config.toml
d_model = 448
head_dim = 64
positions = "rope"
rope_fraction = 0.5
qk_norm = true
tie_embeddings = false
init_std_qkv = 0.0277
init_std_o = 0.0
grad_clip = 1.0
warmup_steps = 298
decay_fraction = 1.0
final_lr_fraction = 0.0
seq_len = 768
dataset = "wikipedia_en"
Each number is 500 + 25 x the weight over its row's rms, rounded and kept within 0 to 999. Layers, rows and columns count from 0. Numbers have three digits each. The size before them is the row's rms in percent of the matrix's.

# layer 8 attention output, 448x448, rms 0.0377, rows 207-447, columns 112-167
099:519458505501469526517498521499488487505490479471503530535474461555477513501543515507549496501503533471491519498514547525477530521501497499483495522496519497472547510471
091:476521519467476476510499511495498522532490528480447485466480471541471468477464516509489497443473440510449526490549534510528514493530462529530488480500510458473459515533
104:490504515468508516499494485502477504490516517519500520497507494456458530492497484502503473512493501516528523490484505505494481492478533512445479471477481574557495515534
085:499508491511475491476511491477487491478503512491508474505434553534515480472539541551529497547543502472495514510512541522511482521466446494506504527491526557510468537511
110:529490519500504505493506493490482472502520474480545481521471481531469524525464495524492453476557505542487457472504488495521510482507507497497483513549510514512466517509
109:504504502508484504508502508478495519515466497506506510482489520506515486455496496463546505498519503466448536533492515518469503457458507482495511556505505492537485520531
105:497508504518487472518471540547531492506509494462501480541536473518516537505487472538512555468508506516550476521542509485541478505500469474515489512518526476485474465506
088:494507469482536511490506485509506503482506522559474547450518496489508489448527478467518576529556492528488471500492506524464525480479488500451498463500471511496489503525
097:487503517472479517517459494504489493510498495496528528549454512521503494461490518487511474489550473532478468494517513509448466537530445503496446502517495509500478459519
099:517483495482483513491490479476485484468528505511493482525523453510462495559511516508554488492519478521460558509451474535531490434493514487501530476501523495526528458489
099:487479496526554485472525507502499493506508449508441475491455531537514481501496449452487511490474487502469467541527476476498541496516514501515506473481482510494501484485
092:511473492492533501495508500479471526511540497510538510499533452488532478535525496503518523463469524466510519518459481499519535552493522514513528533506553474454497528537
083:489542502510513515498480488497505521541501490496538480512477510494489432484516523483485497489508502503437562502502479503513476505435527468509512517515484491507465457462
088:483495509513529491520479510491533514517510473518485487497463501494503449521452494517504490494461467513460467499464482499486479419533484565505553548517476517518461463544
099:518498467472503515450523468489496490481497505534494505492556480550508493511495498481497499494498488515521521503448451519468523500485532521456488511457536473507518488484
101:470524554499489487545488560549521522543497465489497527456513467475488530512470527491490509480504538501531444489511462449533484524530553486546450489529483500500510509478
098:493557503486490498512510525499496485511514533468483436468509565531490485516506450474522490436521512498506440487487503573484493490548485530521508511498522521530499491582
114:473480510498507525513481516495530507511487477499496450508484489546501495500506526490514419464478486509477484492498483548469499492507498544491536513526522470522556466515
096:501494498535494516514489504459479491481507511444476513498491448547532515496481507457512482504510479505504544511516507514463492533488502472504501460490494502526490455522
106:482528521495473491528486520519505531490494510505500458494484459472489535490478482505486527488536514568531502499513461541511470486519470488508459467503503506508507487525
100:509512489473494522478535489505500506503501526554441527475497492502513521509495490489539491510547509536499482485511485557497550448526533536501485497495495499505521460474
090:507482509507479506467538495499476489502531481516543494524510489519493512505531505519505467491458501472511448495459551519486494543491512500504474539469477486507502474511
102:500477489520489510450524515500479453481509474481520485497503508489524519505472556470519455485520491527470499477464489490459496482485536483537538547489534532576581519531
093:500490497499492505516514502487494513496483511518511510577481514512451491468520481463481522496494514499465533501523480487578525448485501475491503469553497489500500518473
111:445532549502486489550487548528547546530484477494460473499510526453527486484510473470479528472531491529465521513484503477485465440473483517520513461509486515476507488549
106:513482537517465458512466515496502512516510496511487513471505567520520478518482519508484494480539523494505505514498458549482519513504491513486496520471510493485508479491
098:449477507509494498519476518519502532507467512513526555539484507479472533496509494498550515493494497510494512467518488494501460467497520538505487476543531501523535539503
102:482490523484489514511475512490514512508491492501513459527462532558502514523469520518512481488509479497524496489493500508514484502480515502459519529477493477526514495520
103:474529482501521482499489497500496497490483511505506498468561484510481524517513500563512503543503508530522502502494522531544515462509479481506507507501508473506508527497
101:479482503493503492511487499493497494477490518518522507521505506464524516506535492515487502478486533472509496452504513515553503530478520508505498487532496452516512526509
097:522503521506486528515489534531505518518507445503470523460525495474507500455527504512525537508500496484511478529506484539502505461522470502462507499472486511512521489516
095:483500505504506475498509515511543510509480512510520488452497508475521534485469521510479460496488494487488505552510504453493525528523543513526471490510488518456528518493
103:497503475494492513504521507500493506484480489524497501517488484515470502490498501480484551517520496519481466509501506518486467468515453493501472496510496478537454472517
100:469518526506519480508505507516522512513487451507484479532476525493508515529515518484509522536494491525481465482484489488517506497518473504489522507498462489487502507452
098:509515485478516527463500490499508453484501496506543474498482464507456503543520495519521471481444507477528517529460498498513469493512490505488504534491535510476444451502
098:494494506514504493505497484495522501508493494494477477531475491536588526504525503502525510540517501493510508507481502531490508493514459534491510533459533511534466484544
093:487505513497505502498500493509512533544474535501491515474473468549501492448512525487524464496474511510459481462517476541464489518484515488547502499523520509457520468444
102:481493513521491499537447543509530518540497493539484482493487532517498483462521476510518480501532495529504553527545506517532524511460483533522491475499502567496534498476
084:484500492530489494501495472486498520505483475488534479550445509509457490529478523462513418497466471499461507479466487537463466485471487487462514513527446546528485453478
100:483487523520505521528478531518518503519489458484544546444476480530457461508479532507517477513518503536490497464474524552445471470488526495474512494531455486519501512488
103:513495508501472473471483512493521499506514517484482528476453531516474501484507440510490542482511520527500488506506514522532554484511522512524495492490504515450498531504
093:490497495511509484494494486509531508497488520519529508463495478490547518463549462478498523498511529505555533547549535529469482497500508443481471499469477483533476497468
118:498511505469482502488489484491466515508535524503520488487488506486516489499526500476497512504470489460505530524467496505535498505500519491489534521496481524489501517512
103:483518539497484498520508492513486503501546467500504475514490483555492514527496543528529461500472518527473515485490507519475528478493498492510511545513485466495490493502
093:528488518524500515494495489500519489478481498504508521450491507456509532531482507562488495512461507451524492560504478459499458541518471497498496491501481516514521494453
104:482481486498518488481514485520515510472497557550517523510509510503509494498477534537545479478484442533468528473523500460520513494480492533465470505527481473496514499495
096:475514498483503495512475462475456508492473502497474509525529483473491517470527522514486535516509456492491482529493523488519520498492544474525524508511492493495460518503
102:527493490501508512478505489501471480474516503498474541465478492491527464496480467486509507508505486488490454505547514464500475492479486517536518483486498524439476514483
085:493487521513510505524512524532518526486503469524546494480506502513509489509515461466453503483533479488474480525486513472502545479523456483509495549478546493505496517507
107:461510531506487464517494513510482537529506493502499476492504474495474520502505474504530513501495525479497511488514500500537531518517539484476510474471547484527508509497
106:532448469522524523447549463471464459475507508505524496528485502495473506553465492505534472521483490479511510524475468456502499496463525470504480506496512493485542488465
104:508500470489484492499505493490485474489477531507512507518481549482493462500501481496484516465506474465488489479499473498523449480475466484494460509522489476504450490505
097:488484493501502466495512521511528499516460518506521498540483483510494496470511496460531513522473470491456561444451485535487486475445470526461467543550545472530484478516
097:517495496466498504500486461460475508504517517475491490517510506485541479508529525482451549478520475475459525442501462497478507517493471521490485514540515501485494498517
105:502509505490482479496475530496506523523501495497485507521452507524525488526452510537478493494512506525515523514489487486510511474497497468521502533482508455502485466503
084:479501494482497476470524491509525542519474532536507467487465466514514522569490498523491477472514519491517502476428496490482520473491460490499499543464501458521489470481
094:498483495506526486483529486505489491530493477483476491505511483535537486518498501522555499502538477492499496499475534466476531517535506485540445521463493449461484484495
101:512479498510518502494491501490508504511486498511516563518539519453530516470483486493561494535492495499493503542526490450485478508497522511475494447518508512488467533477
091:479527515500481491520467529501535523523477519506480496546497473486543482513518507517470512457476503483513453496496495497479489526525460494485445488495548488451493438529
096:495509523512466501533483542529485496512530491457540478488501521537478484508511543499501518500436508506451506496488484479525533521486531484513487539507490467484539497503
095:475526472532527491465504490496518464507460491507506483507514516491467520464514506538483530531536520508541498508476485528489508492535492435487426506532471487523476480519
108:501521505464494480478496476499489507509539508522504520513488511514523506489478540503510513556505506590467492496514525486465526523426527465474502521492468504473469533482
102:493485492505516481482498490505497465498470526516474484484521484530491471543502512521527511501502464519437488541471546503512521496506491498573564536506474505503503511507
104:518494482501496511474518471498496497465499488508511501481554487470535530516461516502534489485485526513528490509498507507503512527543529532495528497441507483560509510530
103:477487518472483492508505502502499507492519548501486513488501480498504513519487448508506482499523454554481490483491507507496491459520447532531498489520529534494482417527
093:527481467529534484485525502476526483498495505531511567580488480520458451521496467461531492481496492502482440532540518496528512467507468518458475449520484522463503491488
105:487510483503505504498501511515502472518498498537518519517465472530480502497462517519582490514477441535476455517530532515462502478469506517499521499520518531499461500492
097:511508520495480507507503515498480511528529469479509480546486535499557483514509554516510495499470505506501500470537488479462480542466502484540463539482479463537544501490
102:457546527502489486532491539540527562539497469492486515451532461458475487480564500509474522498528536497525471500478493471536510524496546518544490482493474465480514530487
106:536463489464535534442539465497451455458533491523506501462533484461498494483532514525510480486497492506490519511526489488536458464464549481452514486504507545501522523505
105:486485533533483466510493530550538547510487455482485524506492492488505527505528498504507450522525494511501504517546490490484478504495499521525509454549515538530490524472
093:476505516499488485526464530509538511521471497491533517442440511461510521465497445440481501484552497519498511499501530547486503496473495522432474474483583533501514518491
079:502476486514522468479511513514505500502487490483479505546461498488459488510461505476480488498473478510474497497509499482465493491484511504492470472520508532493505466510
094:488516501508480502503496512494494497517505492472478530478454538480541438491513480457480463499539500521499512448531405572530505483539514479504519449534485503539503537550
108:508471511487523539502536475496513488472510485526478530474502521514483487474496490524496496510523474526501498478503506508522523461519501542526510453525514533476486505541
110:565458469494504530467527461488480469456525501516535508474480495493512508488485549509527497499496512495496507479541491515503492529520495511513484503468491500523484500509
106:480514525497501486506514505506479495471462543488525477470448588490527503483521482491490488483491512507461509460505509517524511467535518526475542499515518512492515536486
089:513516496531509498481482462481492518506492522525492476460543460479445468457561499481511494497568438562489552531483512547520515479485439509500446484492542461509474483524
106:513506471497484471493497505510532493509477537532499482480519491497498482507536522500479530516480497527536498456480502522498514506502483483522523509506520499462479538545
096:525523514497474470513500531502514500506482502467467507489515488508480445472521471491484506507511559481540551549566456542521534531472441518517554532525554473458440469488
109:506521479493506507476528511499520474498472515526520475503486499473505530493535490472519502494480526484490513492511499525529495499520528490510522466512509529530517546503
099:487507495498509485508478506524515516487516496516472490495482550518471454447513501494499450465536449562493500436464500524518463408447496510482512491524512593487523483516
100:508497493499489523508471480493506531528499494483472438535533472533465506532457548487493455473460479492502513477473490490465507522507488539525502540479535468543496482495
106:504500504491508505528515504478503496500495510486503517533511455478496542523504514486516518528493464496494513505504506475525478506479525461522477466482469489524534517475
107:533501454483511511493513483469478475474486524513530475487495529511494471530487436494472497497472523489502491466480450512490466501522477510503473503525471454462489480516
091:490497504518477503531481522495497546517497510524518505472523531491516488540500471529522495489514501497495475546524495507545530538506478503527514515493527479475511464476
088:489486515498513494490485514506506493537530482507480461493489513499530490502478523510527494552465510482479509472505491486496535482490529536495492510488464552529531526506
113:485495476498510505485510497496500509491506490520525519482489506457546502490499462508492514514494512448523532473535494514511478492504516549457527463499472489505515537493
098:504531514483505508511527508528498515509511492517487514475541563461534505492501490484479547498524480486533493501498520477514474466514531525470497463481489499502532519520
074:488492499476505501518491502476500515500487503485477452472460431492479546516474492452538468461493469499451498491490533490539508518484519502509521501510573493466508468507
100:447504531520485458516493501527519562555482493499493502489495479518454470498501456482525481499487522506474466456471481503490528495511538509498480488508488512519511460515
098:516505485497491488493495485501520489496506504508499511505430515473449476468534487525523512513523488508471466499509534517510467506512459486495518483504479529482532510530
102:506503531479500496485506501533498510483510462479528446538522550493512512509516524501487509510471495459520521468455547505474497497494522491453522503466526524530503473543
086:492504517516510512503501485506479514481500484487500493539447513521499501495493521528532482547523474498487527514479515491500497498490477463507535532519448471501563536475
092:516515488481515510466518494499520505509489518530492515465473519479515487504489503530473488524489512518521500523520487528459447488478488526506537491532467512563490506524
101:496504507501459460496475509496488523529480519505472527434452499479476473493530471495474532496542512519518486541545506508561509526488521507501484485484476479482467514505
099:514472495512545516475538461474490488501483516513530481469503519492489501529507507532526499488481508481500508484470545492500488483511515509480529519496501479497527514496
105:492498480479524516481528481486505485487488503500470514469462490473475462462487459446450515489503515494508482536548489503520504512514466477508481448519460519441497519534
094:454529506505478475530481530509528522511472553493515472536496473517531538478504522463457493475509545461562512516480514531458494482455521467573521538474517494513498493520
100:496490494483517540509511466456471525498499506523481517521503513475522473515504484490502513516459417486498520507499494454513526491497511536468509465486500497457501512503
101:471536499504455472518469531503532498504482492497493517516447525457502500536499510494513517477455463459498491587521475489548517506532489466515494508492486489516499516489
112:476464527530465481518520512502535507487462466494495502513536504524486482450483528490514501494458505489467497511490513501462482487463498528471515528505505525506454470505
097:477515560492485478512498528531523542517526481492512513538459574525477455459501509529491480487487459471499484498539499506541520458477521546468504508545478537497470459553
102:492504514530522494508491504534501528493516461509558464512469473475525499524469525496524511482487470447529480508478507501502496475491492488436508512478535534516555502505
113:492487484493549519491536491495495489504469497535532487497496496467528501513517506537473559466511512473546500513518518495506488538535521463490500496492490459540520493469
093:528467491512520500479471470489468484482521480525518506503545480509506535453492484485525480437422535428517512479478446511491500520476508522515466541516457460492506503496
091:504470525501472536498479526519513499497508479493421493556506496515472482520524550482533490485480475473459488511471501508493518487505538514515495515511444527505505490540
102:500517463498489502480502490496473490493507540509508490489517513487561506519495511476514466491506481509482501468514472511499503496492523516536511494509488515540581524504
088:512514469501510480477514483476485499505487552508452508505474515498504496498515489506474484520548522524471461449527507511539556501446500533526535480511470542468501539547
090:502505485507509503474517483482480494504473513528511497516498510464520489489527510505496460451481447500489481489484517470513489515493507525495459466496475505453496539532
104:519493525487501502505493492500476513487534499506485507506508518514493477480553495490475474493457490475534526488476491510489474516484493500478490489523453477473479434509
108:513494497474498511512478499488496498528501508502495503505474506488469513490502505504546500536494504507458522480497482498508481525491547508492514447543482557502471486531
110:506492505479462497505512490487487518484490504502500453487458506494512515523496483489475462491550479481490503504484497512489493515537468525482489525489547516510491515560
099:512506540477496519505512489479497504503519472518461490507506477496513511474538543524527465523503509528479547471481543531472483440453485527485519525524494534530527481495
104:506494495478466496489486501515501515492487465505459513479488526506524470462528484505496487500544505485533485548523503522515530482526455491477498520470559500529501504528
101:524517477461479524488515499454478481485503492486517514503491476475484469480508468480477505506471523502510509518535545524563448512470509468464487473519456519532491518511
102:500466488481499501452489496510482524487501531527490476488479510527512478502523483470463489492515471476492532502488488523535503513510478500487478498500498502487458497461
093:514460473492509487491504477493507470474487530507468493482504509499483497493487483543505531482523536478521477496500530523511524537510496455505497524481485497495504497513
095:507487527522519524528503561507483510491517481524453482495507463521520513505513483535481514475475536515539490476466484502538469491518497460499482485530523508457504484442
089:532495472517517506486491462482493472494534546500502511525546537493503443441516508495459537502500475464509521467458482530493497473512465507451450473498510537552477516510
105:467501499463496491524493520515493508505497482506561518502476475498492476506473479443505495462508503490524485494537496516456489504480485513503513501491523470499469492523
096:520476504487504495472512509494496492555485484505480516519482478523465479549534509468523502495502485493488506514509473514523512523459522498535459511477486483475535484473
097:491473499514505489530485494519536527515482534520531502491483495465513490474501472469478519496516466515482528518524520514508489484498498477511464461553525526513438514522
098:512504470493498497464516482496507462476488543504500536515484518500456471502509471543493498549534507541510465540535518532511500478492475495486500489509488502492462501479
093:485499511521482467513477507471522504525479530472473496515523491549478466511523517481531519505474505498466505501464498521501562519507502514505531526475548478506532459504
111:446529540497496474544469513554524561545493466473501512482495509490501527519495462499480494493482482496523502513535523448512515522502460474524492499487494495471496467480
113:546459497506531513466516476477485494494521499501519516486462517480493506529517501499463541501487532501525520476553477539512486546519517470479499504488496508505556532473
092:534457466512534499508504499482492486465499506503506530486487471475467491423478543505500517496535517491492413484489527497506515521483479543544509497490518514489499553505
090:493483508530544477516496526528503507498493486516538492533505458529460537508527465516540474525510497511526491530482509517471496521499485489482505561468520492509511487494
099:534489479493529503491481514480474477499505502531476490492541489507514573487468501494497498497510499466504449448507504480474450503510479515515538522498533488500500524509
096:509484525520487505511506537551509490511522498501537491466439523525519502530473497541465499478481526480559508475546447533501465488541477529475512512542463508503507473522
097:497473488511493477507493497501493500498485500493532496488481471532488490504455458503512475512530584461502467483486477506524492441503489548490541491532505537508472527524
106:481481512517484479516491521501506536503467508508481527476524487516531438469520491520505499492488523480525505528481513534493485487475497448513515481499467492457548481519
109:465528531516489479524485524518539540519478491481494489531502517501523531532521470494544466497517513504517473494472498531485487493517477527513537526517506523520505549486
098:520487481515495534469504469503478473487520505514528482488496466508481523510530483527522543485478508499494516495486477515511503544523522466513475492532489453498468461508
110:509448491494511483485521485500477488470500493505502486516476491479496481510521491476544512473548477490463500539492450530485536526483505468533520510493483554493500512531
101:497500522510508511526491514505495507526497498506494551494491489473553514474491523480529512497477516480507505480513469522453493511522547503452484495530472518493485468458
104:479498510544481460498492513500533543535468495486489546528518463431517514454523497503511514548499533531503529508526492467517501511469542504500482463527480534513511540460
103:524498509554539531485498503476496494505533485484493524471506494443458496506489507510518546482486513506535492489545481482538504534502537511470440492512479521504526519512
099:482521524477518489516503497503499512509525489508505466530521485499483482548490464503466510466489478468498520534506507469451455513510487545516525528507493461467475455485
101:543472497505539531479555487487483475479497470502496569479490492481464498465492504451504498479516532499474461521555497500512489502511522524463473466518503493499529528471
116:477483493508511506494491499505510490494481519515512467507491507483474515454530501549487524513508529493510506522495492551513514491473478495480507471519500528516477496508
099:512492490518503489503496507520526506521450545523495499512471493509511539475517526518511470501489507501507491505519516505503507522498503544487514551478478515497484517461
099:530484500505514518516529502487505470485516465499535484537509519513490482462520503439495502515498525481497483494514505477533491534500484519470460486482519486496450497517
101:497522507523498516505502495515499508531496513503479505501510506532496484471536473514489493517520496533517523498472461524514564549496455485535430519486534404475493460487
100:529471489514491472457519477499481486489502500491490524509537500487548510520511525500505481543456539490558510535493509485495490502512489508469506504481487531497511506473
099:473506495507476473492505500498531493519455524479501455532514509498572499506451514520476527490457515439528523478478471504485499447504494552443549573496510476546503495502
096:462532484508470492489493526519536513518468532521502512504480497545495503492491504515534497519535515508486527513471521535498511505530501467528475491507442479498526546485
092:468522538473491510538475528529492533483530473505477471480475513498476494503495495492509496514493428543446506492493457501500495481477496521485512511517540543521499431520
111:483536488515486495517491513490507503505483527483533515457494509468485516502545505505507523504518516496542518515544507501546480526521505531486523468503481474510520500480
107:538490481487545524505531478500479491471535516521495493494524511474471519525517482516502491478485491512508507476511500513509521492462491516485471481487469514483528497490
112:515500504475517512494486517520518495513519486511463545481474485512447452503497475506537457503531530533506506528521451484529495483498468485529507485512481464492495512509
092:518455508492490476490493467498495508471508506512501499501534521477508521519490535474498490468481513471477468502479477489492481480505481467546541457506477500479501464547
104:506501486510525508491488500474490482500511485545542437493515491508453485517514498495484488465468528484504498503496465507515512505501494482512471517485549471477502457534
099:475507484496476484497481519510519517503474493504478532453483517501441461492486508456486502545523482557498489481544547482518485492481484515511513451503492507508500509505
113:529490488502510506460531471494469456474532515478533483504489493483525552498521459506452513490565562478556487448493459506515507531488513517470493441503530453521509543493
099:483534477486506488489517481492506522500551508512527482504477542507512480477472477476485491484471515535483484520492549473500504475483513529498502510535512476505517507516
112:466517497488488487487503507510521527521506523500502556497521572445504492462531483522503548551492486493531492516524492453526454526447497509488483427479464528500502571484
115:502476479472498527478509458484482482485494507494486490484506477538517476474504503524510497494489486498505454508498526534427541497515491502546546504454496517496485504530
104:524504499476442491502519485502522489474475510496503522479545468469487528484482481474497539516517534493538470530497518467526472470529511483467477464505553477498465515474
099:502513521518476510539480554494509510543483477475456481517498456509481505552515545483501484524498520511477505520439511521529518482498482470560562556479531493497469442486
100:528492471489508538488533481488466468469507501497473544502533517500478504509517462466508536513502475514487470515559503479554504532512529504544510462520512518513479528516
087:510490504474507503514518487479485486459532491503498449454487471476454502533498525511497510493487496457514483504500486508495486479528498468512525521467487513534498445537
103:498470487503537501475538473488500488474472522533532491503519488497523494535495497496487448503473512471477513490471518508465475472491520545492543503521567501522497436494
102:516500519510497491528497519524489483493525494494472496543502482528483515514482498478505486473546531534483499529465498531505513502541488499499491504542478516514514480534
109:482510498506507493493511488511511512507500496505490482473474479540480462494511459492505489498536517484516533555469493474526501464545454524510517507488490504479502469488
102:483508490495485505484510494491503516513504516560545536549497508497511488525527481504507520512497516504516534543514528483498507518502500493534503514519497440477505497479
101:492465511538517500502481491519518511477504493486480534449543503465482516510467482539494544516496486515532492526540492484519451499532545550528476437480514480453483479482
110:478502517511516471509502530538509516504527486486514543466469509440495503456512485469500490490528499506477473514570475508537515552520537502532516448532490522520467533502
109:468513504484497489511496502524542513519458537529529456496542534534517492529466500514530518514516456509497505510470492501506524473537464501511486516521527491429432467510
110:462498518516491500558503521521502499479483461512484457545514580531513473567527496486487441500509475503474599478442495529465514485503497518536484522496500476484552471527
094:476499517513493479501469539523504534524498465471477435524532457545480552487499473546516508534467486531477468459498529525470502541536457508538511544489479435527494459524
102:501470493495509523507490520499490501504478511496493518489488474507480502516467469532483496462492520495522501496509470507532499484508514485494477490505465456480520511479
090:488483531518470505514473518511510528524507498507489507519526515531529481538453504488525447470473469468490481461490513512471523459508553518457501528502519499485526484478
097:513501498502481453488476512504561521505462507495496484483510507492519499499515508482482549484483507459520465481471516519507522466547458528480479519462535478508492512523
098:461505487516525521507519500512519489501499487504515459479481446484474507504479491517488458471480502490510464475497490511498475509497489508495475518519505534515503510497
103:550475479493502510476505464494485454466529523514472474479486517510451476506513536517472541510473532509528535500511495520531507528538482496491454446504507448519499467508
100:493503507488503516467517503496504502507501485472480497545481466538507534498515515499486479515490535510522497500536530500490472511471488512499516531528533460552493460468
102:532448501490518481501498505481516482478505489515521505460474534447505479479548481538472528488473503476549543505493476504515460524461487515490538486524488525489491509545
101:515481528508490516508503491499491515493508502440480524518521501476492509479544536462488517512488498504511516518496536451542515480466509530543502487487532497518523548482
106:489468491532510477503485483482513521504466517493474515506474532574437473490505466497514495526485557514497477533508537485496541520503441512517531554488510477483501483471
110:492507507506535520481514466502474517507510478510494494477492460481512484536477527508510530496472501478493471535484491484496507498486448510477512520498482496498476467461
109:471510514493513476494492493507526527536475494507511505541518478510489515538484505509506539449509512526482486499466524493507531479530490509531476507552529420484499480504
092:492499502495489510472492483487491531490501510510476453496559471484505534515492517476506556516500520507515499531444473548503476532449516516499500495500519510479503469505
109:510526500495515494473506474482485510484524496493506514481514502500474523453480506505492498515514501550521485493538487477513483516484498502463472450513455539499484541484
102:469510517497440512515479512493528521509477508509525533515523481462498507557483506520519543505519470457473500527480498475493486479504512478470479466501524505537487512454
108:505475468477503520470545440473463461475499526498544519501516517463510511515495506504502536519489491474499488493505461456566461507522489494487494495529473511460484520492
092:472498531503487488529501496517500510509509461482501541523523463499521525500523489505502496535516532506505477495491537469467508530502538465528488503497494484470505565465
106:516495474501525487480525472501490462482489502469501469520453464531474478470508518482484501489490507483501526509506493548506484458459485513437473495509504490503441462527
088:477519515511498479500491494512492487490491513506537495516492516503455501501489499578491475490432495495504551486463459458500474482510496487486521538511511450518463450523
105:528498463501529539482512471460464478492518493506494500476486506508515504488506501539510501539510492504507513497508494493514515512503473531478493471483511491508490492446
097:522501540518464491535503548494509500515511476474459479518528511522493447485479511512531473468447499473527503541481471495523502488467509501490480505511429559472491474501
105:484511513486493502492494494511510480488516480502508532445488521458517484490538469552506522533512491502519500547556529494512489477498461518501514481486480553463483543498
107:504489494488513494502501512510499508506495492518508560541452521504499488530474506484490501495505485503479505520528509493495540514478539464482504486481504538523460471508
095:487540525510480506504511520496479510508533503469482497509441502517506490545488494531544526548484467533496521506476485494509492477443540507531500524464468514507495457472
097:500507521486466505505502498521496482496516527461498559465498472487467496498463475458512462502510462499484471486544484474475496491506506476482489441496497548456549539477
103:485506523529485486497508488546485526522512494481481463514485502536479527493491521529484444523481500525487524435462494504492497470486458479495489516491507470486498487522
099:523492482487503471494490505471480469489496525495519452478496480531542473532490509550488518512518482475541489524489496498458455516470460494532504537483542491501482497504
107:511488497533497480530488528497478487490507514470519473498529525539553525507483483532493511507513544460531519449465467518462482567542494476485484548466486426515503521489
108:494505500493500501507496507485476512493520501485511511509476492495503506469481511504492472481522485480495492468526494504495465494474491534439524487490516545499499533505
105:449533533522511491520507521517555524532494502485520493529494482474507530515541457486517532484506505526505497489495524527493518476495489489547515468512477479483508521494
099:495490530520496504496493531501520488530467488492449546495485520539494460476476489492503494492466475496468492496549483490524519433488544498522500477531503504491509534458
093:509499482472502506490491495506472479476508533514529480487511538530495494484504531548524482484498542473533480508489529533524470521449518472501543494551476515496503491517
094:506503488479457494513516507476480502495495507512551486511510510513542503546509528490507501494519471429499509480480468469463467515493505503513484525468483518477478495530
090:504499542506515515521479490512509509511516477482455515494517473484479472460515509482511530498542485577521530500523466521484524500480510580514541488492512526502532485528
094:522502464500497488480547518500501468491485486481502500540481532534496550523530499502539511543461506458506502505469513455512476520502512489517470529466467523496523506467
107:473537513512483472533450528519527557516472477467454520538549482481508556556514548498542536523446517504485488488452521496499482480508510528502550465528495531498528477507
106:477510507507501501491488489510478483501531486475509464501472526571477454500480531515495457509498465504484488543478517492490503523492466526490503530485497515541477498521
106:497493509475505522527478511494492501500533521537491514498520508511501451461515494496516502494525490497482566520505439494492501475465455508536495500519487491463517507530
101:479553465489474492516498509467509502524514500498555521500520498484475536522499534489525465498491511508489528470473502446483484514488522515523488508521485501509528542499
103:560452490516498509488525515484495478481513473488531491547498459527463487481479494484479565506507513492481508513523546498510513522481517475481458476500508463501446487513
101:471506532513476484509495503524506506513512491477475475553528550582534465558499475536498514514493500508469524510454494496505545486525521504527530525473518450500491464503
104:530502490475495527477505476471470502475494528490427514519523507514511498502479485492514488492501491503472524451502482537498492469478488517463483495516492524488556498480
096:480537526484469494527483525522500526529543469497470488466559519550518475525484521499457500443501521496501494473513455515485494532504474503536469528511519458508510486545
103:480514516509492481519509499515500530510477522509558523502539516498515499454538448464475535513550508479516435461479540520458457469525489500446520486471499500502477497527
109:480508515524497495517491510519509508529513492485498496505504463480516535506514536513503527504478511490514502459489483511502510521485528476492464475482468489517522514505
101:479497521476487486491509511527507501488454476500491526468488512494457508531525534472469502483471518508491491468508553514558525506518540492539474488550464494494483497478
101:511482503480531499499529468475493490479500476518477525474518442500492531478509476453511482490523520480508486488513491503536545460480517545534539492502512472468511518485
106:486491494511516492511503522516514516508492515541427569538531462500516487521516531499509485507492496495493484523482509481469485485485497520468542468518517508509535509525
102:498498512537522490490496484514504469471494486495513503480490528512531502516485539544489502477526513488485485515524538509510530526550488503470491509478499516493483516502
103:488525508508512518539468513489507497519483502478494463481498538502466489491502524498452481539482488488491510482480480523490479527538496485537508521526444525528495517542
113:496489494494490498506504487503480505508524492508464543466497479476503483492501485508506482507517487480493454524518507485541517537508474474501485483491497512476499518492
087:535477473519539495489519512496489484492518517496505495476526462471478452483546495474503497485475510483536518527474483495540511486508515474480512494504542523472527490493
106:481513517514502474497488492523515485501519486467492478531464475537483491532475469485496467502524537518484467486508489543482520500515512493502524501513507508555494491475
095:487476491517505482475500515495510461497479493505521499491534483519516520547459532539518536493455517488537505491505497516484516552531500492509501521484472445530536482535
106:514491514510503536486495524495500500494481477499483518523500498511510527520457531510533497463438526461501522513466496480480490432483507539492519567486569420491535476516
101:523466496503515518496511516465495489521514488521539457551498526535477540562454528516528517498491442470462514532484510473492504523501536472517460549480508491494481478510
093:475513491509513543495491474488504452490521498472480478506498541510482458525477505471470530491535500533486531527451534527480503461499524508510544505473531509508464461552
097:481516487512512462506507498512520510491506500489490526511507491492488505515549496478485534476518539507501496517487499531526506505515477508491561526506504480482464519533
096:509463489500501488508500484490475512480458528529493486446459522485495500540514481472495552484522518516504542478473436532497537514475504478492507539483531499499518520507
096:523470510485500524498497497485499485491528495486494499498516438523480512523478479513498473501489504493522469489476506495490483516514486503554509487527522470459472459542
095:496525510504512508470537448481479454481514470478465527458494499476504497547441513505485496435467506509538417501513460489517464488519514472526501511504482498520498485530
096:495480516529504504517481512513503493501495477469567448491482503522531530537482493488474485464518502434555492503472477521471494554533496458500490508450527497520504488543
100:534491468493531528485498501494494467499500503519482490508472492541521489459482569530479551454527521542552533472507509553490477482496468506499433533467490489510480439525
093:546479485499532515493512469471464496500539511493500487488491501481481473489520525482513487529495488493445496472494540467530550459490525513513504469543488501488488480507
098:494516525482501516525490515532522486489476468508515492529481475498518496513536508528488495500513517516518515498497545529491510467451448492503527508511516498478486517517
098:495491477485512513470519472489499516499511516518506540528460473487459477507491526490517477516460459486447480536515550450519483475534484503497546523542489508466451519516
110:469474495543532494549484511508476476466496527502512497493498537504476474474509471523510473471525478513471482481490484487492460461479515481517542489508530536469490459546
084:508515466499528485449517508489505485523483501512464451546479538559561495531502490506469462465503452505476574464482494519444486505487504501521510547501519461538491447533
099:523513481495516503488532486488484508504494507505508504484481453508496528514487504506478493486509548515537480520491476515479533475502468481476474529490502480487492501449
107:507497511530479499514477532524508502495507526468482519504499505512495471438492482502531540544499561489520477529547484521544497490459483515481480471540537502482459532527